Weights of a small transformer language model.
Architecture: rotary positions, untied embeddings.
Each number is 500 + 50 x the weight over its row's rms, rounded and kept within 0 to 999. Layers, rows and columns count from 0. Numbers have three digits each. The size before them is the row's rms in percent of the matrix's.

# layer 6 MLP up, 256x128, rms 0.207, rows 203-255, columns 32-63
106:431560484482494588552623439548474486567479426492545460506462369529494458585476441451511537488430
105:543536564490567438477508545444493521497435482469524482500581473483478558504583398531558547531501
103:500504426495505538407551550541507516537555463554546500516557509497538519522482605482482510456446
094:512369553489505502489556529461562468469435477479594507451597489499545501473519540570521566572565
107:457425467523572492446476511464501559494423487594468518529503518502503487562459428510520550529605
103:503561498519451531528524519516553497529545438544518477577448470472531523554538443478523509501530
096:539494462520581518563479576524446530568460510594486376454540546576500512531565564579429527507628
103:503499569464475473462505428558537536549576540443528509483553490473429437528451461519517551538526
096:437506540511404494507462409491598531522551469489438401504513469495438574551464477462476376470486
089:537500530486487515581519426447475556437435587495459551448466551487508516552460391457479467558506
097:501438395393446441514530483526546513573531453590520473518521533512550483465463547527473557500449
111:470497487427494469582488542489428547494525444468530524531421502391521535465525505561510602580509
092:442571498578375468451435551469487483507464587538485463556472460561541547542489478515478465456529
117:448514614556450462502570515454490502535445472474519408576455526558545471449578573597447491505506
103:545517471509515560534560623467450504461454448525595602474453590567489506507479476579435597429600
088:496578497529563464495484460423438506525473543524432503529526465507529491527523448440444519582603
109:510491454479510467572405495529530460383442573528430565508412529487463420483530532570483572476512
097:443448576493434449528664452429499426492524528460530531502529534455523467491497506509576499547585
100:499509478509459558531479448515532532486437404531440488498536544430537379531605615525481493498493
095:552441431497464486598549480409454535526411468416459510448550558602369545464407506462447575496509
099:530586618501448497514444569525394514471516461466453479523399455479510409498466513602489440516444
098:458418527394448458492542455508582444366537525495585514526502501437478557558587511427492481495468
101:553552463516485532443509539473607546455439445483591463514407515543502495526499530521474575546480
097:465478430540463506494484533546501526518488458472577564488647473521487489536601533499536422527510
091:567491565502546507551471561438399506539580520504495488517489572480554534512480530529516519476472
111:523467430523476468553484457519483576407505503475387463446505421573465592508481469390473466431451
095:589490504568435438519532591548462481526597501452538548545506553484453537435498540521539586551481
101:566475467427500516559459432535515539583550518501518466516467505462570629490481484471525413565426
103:558510476475498536453439481560527454505546490413520486477542473492553466581448613523342419586536
099:575492478472562555507601542514494551465540439529496425466443501494438414425552586538448598474517
102:499463544518588597540524489518507513505444506551421454523544488455612536540579536481458468529541
114:497478540543497507494427487490466468542412512519488620415484444508525521499509576470528403510521
102:542471530526497388523521452445414519499551497571505566481517419516524524575461431520450562428378
103:513436438652476489463475513479520448496515492441477506491548476504482496437518530482417535448453
106:467516526596509452417502397454480542437487557464425617511477582474603502551455484534575464547504
110:500439496451581437603538472520575538586445551443550456556449464426479513564556506458442507414517
100:434526584490448475489436458501408438467468553523555487520407519556466493435489496504415439404548
092:411497536485521516464459496497577517499682466461497436461497504482508409589524509525546509534509
108:483497591454492402477411529444482421489435510531586500488571477600456532563478587457573499520500
096:446444489608548509577496547543333528493508507500436502477452483511509453443509396475529500486464
099:519475566412548494590471534463550575562500472559508480521498438504496470504529510592526489509492
100:527477543438493545579535505403559478434518382606610565462554507498505480549542473569515480627485
086:523512511465539496533473566443408580464486511496469427425503485537616518456488526483489423405500
101:494530488564448538515527499552533582505481458578545512561478487532471523471531527490504550519446
111:532550512480540522471386529485523527624469501501416506496541515545472537347463436542468474472562
093:594483535469505497541509471529465531430488538412546546567494514497570493444429444575440497484525
096:461515485484497543515467476526453579497520490426575528439611452608513540442543485598447515565505
099:534528461512386564465493568577477522468511515514519378473576511513577518566522577545458497522543
093:496477375536596522568494528454421425590515489578613563403386487547480511465498576527503468525552
108:470485442441536471484564525537549419502453481568514426583495473526443497571476535452507548579499
097:501506512470460419406429475540472522525526496473537530528504565497491437575417503553491482425588
111:484538509544492531554470541503552531540454547471369561511445510515562590509451458422501460508574
092:500560565542447556526521568479461455585437537486499449519462593540566496511495484501553539459539
# layer 6 MLP down (transposed), 256x128, rms 0.284, rows 203-255, columns 32-63
104:564469565544427493569525569498556527557409472454523542546464477485512570545471415481554405495425
108:468441492525556539434487569455561515407514398517555512585481519497539470429473418443516533577499
102:545526506556551560464523462475525477484406557508593442470503470553506517496557534553536483503464
097:489475538439452495505518409504513505520474451539584461535469499517503477503395569569532464441567
102:498401457516556511458443506436565498509540403513521594435503529582543444508419485426493510432569
101:384521411457485478445544536553544493600472445573536515456457492541490578553537546463503515572468
102:461591472435521472474503509407450442571495448495466370574451566491442450496528513468503439520454
100:515412450511492520413532432479440551462499455527474536637457584537491496471476559439462579440451
097:525417499408482515535521475481427370541505548587527577466489516471453435526538508543576558511512
093:499493433512494475450455456558533559558506477522483416439550449494373469518481517514574498466571
103:550489537610521472450493461437513492551411518408531441478492484541442434510537537476457412500496
104:505524564469417510528479556534478468491467500620428525458484499482517419482544441572439477496492
100:511507527516537604526543582540468473559510448528424549429574519435416568492520582505480492560399
117:502513511465507532491422458546524478461481570426461518521445522569505496432546448545482499513460
100:529565428470505469459371543524481504424483457525514608527520548521557544566493404455488434445555
090:494466490406378477569450446478483491479470376415411522455578501497533557511484506538485477575526
106:502480501508565498461573537524552543493506528545492517517542464510409499492583504445544516417507
097:461417576499433502506488470523544574502580496616466600489595480507568482502564486465431521500467
106:485507538567404420417566500465448507429488397521511449513526568529460513420486481596444496462557
100:497565514610529558487482545554409544547500437447521565461528483465542451509593546539522442548425
098:503457457514558480461441467488618463428504452499527541432548367396486507556433464471421527463530
097:517526494555514580600452531486434468454542455455505528516458544466642623461539475490516445448459
102:469513423467533529465520516531529471508538525467452474444538397448490576484521595509452505506473
094:523471476443484586485514466576527514515462566477500422490584587559440476469466500454444556530577
095:511462544547482454543477417423519517487597413475487490498466493515469456492420585580540485518464
110:530524483483476525468510499535419489514528514564470503464478464570448549523497471512479428497439
093:504567416508551520418503533498508490396533476521480527428465534474546513465443376547408518500530
099:551501546501495401395461530585474483548453479440506514406552447513454478479485527481598452445517
098:461537429569465517518527522453555505534478472614457509492505542458551493434535461406558533460447
099:510441458447494462558487467443508487479523567452542450513511463531611498481467478544557484473464
103:449517433453580512458511531500461499531535540473616445495507510453528510491562540548513487556490
108:545535425495524555489510555496458476448543467554531585449444487481535520484485529467519439468514
103:492505583519487547374430446460475577436534552473569479454516567507513448514588474533539551560467
111:433551491522611417425477408594480496515595455497554472502514477586457557549529437535418473525533
102:486462498504510515383576474486523533557444553524516514542477487453553426480421545493539478509552
106:487453447467546461560515517480585496602540517469429511499545522553473484493584454528470390526461
097:530471518514404552536518562577496456474479476485450533502336495385583442532534428548477485623506
096:528487403444493437538512536511518488504531508527437587490503435451497528435463482487514480440460
105:555462537456472537500462409481581554485559466390480496516462526583507429544473572509554497536479
097:491461478506421500477438398459482467507547498475466532444529480479395558518485492563487579420354
102:518573463430428512513495527500503471532538471391444463481394497538521479465519581595530558480570
101:527507609479494486613510526547530534553456564557512507516469528501476683423520471597462484483481
090:510458467506441494492531412462557463450537524462537469580570523427483572621501402505518549567621
102:433507466426484519458484502557459543433602485450544466484420492495561551523509450532548469504527
107:578548546478531486583463575525446460577609564456540531515576538422541439474420496467393370529562
097:478481466418525531424512448434514503555621484550421514508505538552529518540455477470519521415539
095:450462516524524486561524442453504474427582525543478481560487478500484414522500451513459573501492
100:554380501462417568487506496569572494531423554475549517458560478533473435578469528439561530493556
096:540471589411441507583543517521556417493493471495498385443538527492475520488448520496510509530519
105:429520400407502413505537532479531451464466427529493467468471463492458417509513502539507512472506
099:432509430513525488604511532524495507529554435426483479520400474546499490533493528513479563529415
105:500368493406525563486593520509617467568506602504434521499463598528481516599481498518586456545509
096:534414528420526499509556448438635470523424435506527495560434517521469526494466378449547487588496
# layer 6 MLP gate, 256x128, rms 0.211, rows 204-255, columns 32-63
103:493524512547614480460498566454492563510522445502499453551439556499510457586497460530526538534592
101:516492479423390534498424515356548460429412510603538403472467507459490501445444500607443519511514
101:451434456517453466479469449472581483336647467523543492504501481481535528517479569538560528497546
105:470524533529469532571544507510579550505432486434459444536533515420537539455551496511547519574412
106:476393476488489470471448539472515531529547494560436449480468584474507478407474559436399522527391
103:409534553476484420514533493455508483465454492538493472430467561445498445442402461629448483436478
102:362470470480484537450439483432461505512425522544446585492533437439537577505480460462517451430496
104:492422507487479477522478474466633539499461522533548373596406497496491543398440476546513548475462
096:539547464493428561413482589485522418522564524573474501591509529509522520415486429508466521578494
105:494530446552541581576478448513532424527481434546474514498467527436596447533411473514441532497478
097:479478426472533524481493534432485504457457502482555453599473613438479482471520535444433556478536
099:493488490535479561408398456486559593532497466532474508534574482388484512437454476594391499621488
109:428518594498579412485461439483431479491393482429561512535495456542493584537479554506435445561495
107:540427479426484468626472471519488484556438475516450399450455597531493495482553604505550645500504
087:451362476425494469499562521506553475487479437497474436532510516450511561515563550535480542494506
093:486482592501450490454369517487517497485530492541409496580451507466472461446469456557448654532536
101:509418488410503454524435468540558517552530478503415503587510470526477538471525434472499575478438
105:404529496416516391500606523540384519552514440631466483559530494489438571535447432416566486407539
105:575459423457426431478531477437557478411429538459422433430567583445432510447415458465506578578443
103:507434444545537586425555504441512424530515550513505471452473419450487487593529476449523532522493
100:461486531485530454447486464546523522490540424375500571478465542448558552484564602505479481504544
099:524545481481478498530472361491397444527447490521507500477577406570582409569537531429521439496504
104:445455508478468559460474526471523505525414415496539511531497497541546569563508484530495465467432
091:516503492584447498484527465532605568518554423503480420596537460554472535498532492448556426520589
101:572523473577464545434459508511534451358554484525579557491442575578558551416525496488529543494430
090:527428498543496369552490511485496455485534623427561482478500595499532493471485542457553495453505
097:485489489481571526511555513433508469575517592590554490442444506477524464447579464418513590490469
098:490478513434554490391486516545596440495488500567478559498549461416416472526428442534462526549565
099:528448511529496534519478500535602572510490567495550541425545536599473460556552566517521469588507
103:491504512522509548406443567568494519429572448476459508568472574516462428511536544470444495453526
106:499496430513468457465466465518473524519454561555619498610500508484495486513484512477551539394389
100:532424561478474558430442480454463502487537477436575511465436627461536310411500416531495500506492
098:487482531517445453476453510544515515438478573398342532461512575494478496440468508521527479408469
096:533481594559551448522424518498490457444540534432533487527582520624460536475541536529546539493581
104:528502467514565420507385534567474459538575496533533578500442563481540540438617566409509548528453
103:463401541473407557537606539531472477471396492497545494511455460473576455488471481500501487622583
101:432496598559530603451503540493477556493534454506552523526433524503516421589489498575429481536531
098:556433501499483451544538525616625508431539578472500464522476512570566503500553511476492543541522
103:455504517424441512420412495472547502527517535488451587470441432472379505564449451591518572391443
103:566427510368630527552482476496522567552444545589448480609576480535514527531537441460501528483556
103:547513438433489536495508500516524479476458507555500467419504424509514498552554535457545504579440
093:412512578486510473494437569368446491564512512522557450481564539474457565490429460494518450499544
104:502545514568541491562499524450475533549546538624528546516406471452424545515513518470503604551497
099:575506547466544518484443477490499514561453528430436385456442457465552611572502482533506493484527
096:453484526590469456500578436455465510582555546526455577437464443502501452467434550499503571421550
093:507541541493537449518474523419550482479536480533464539564464505446512485474509490570463496447455
096:473481574536476548388503551587512569512538582457452444517526547549549489492487492558447451514595
095:454416403539491456448515512481544549595547404538524614534400442509483488523470551506484480485448
104:437494525458553563463478488451453511521434508445438479386454511504524476544471525596559426415496
104:531518533468440469560556522455595566495616495510449491486472481493490486433505584403505591377490
095:516386491442590481463465513572564446477489557538607507499454526566555440554482463515492548595544
097:504385477467507458545584499479604489517441503479568456512437413517436563525525413551557566482442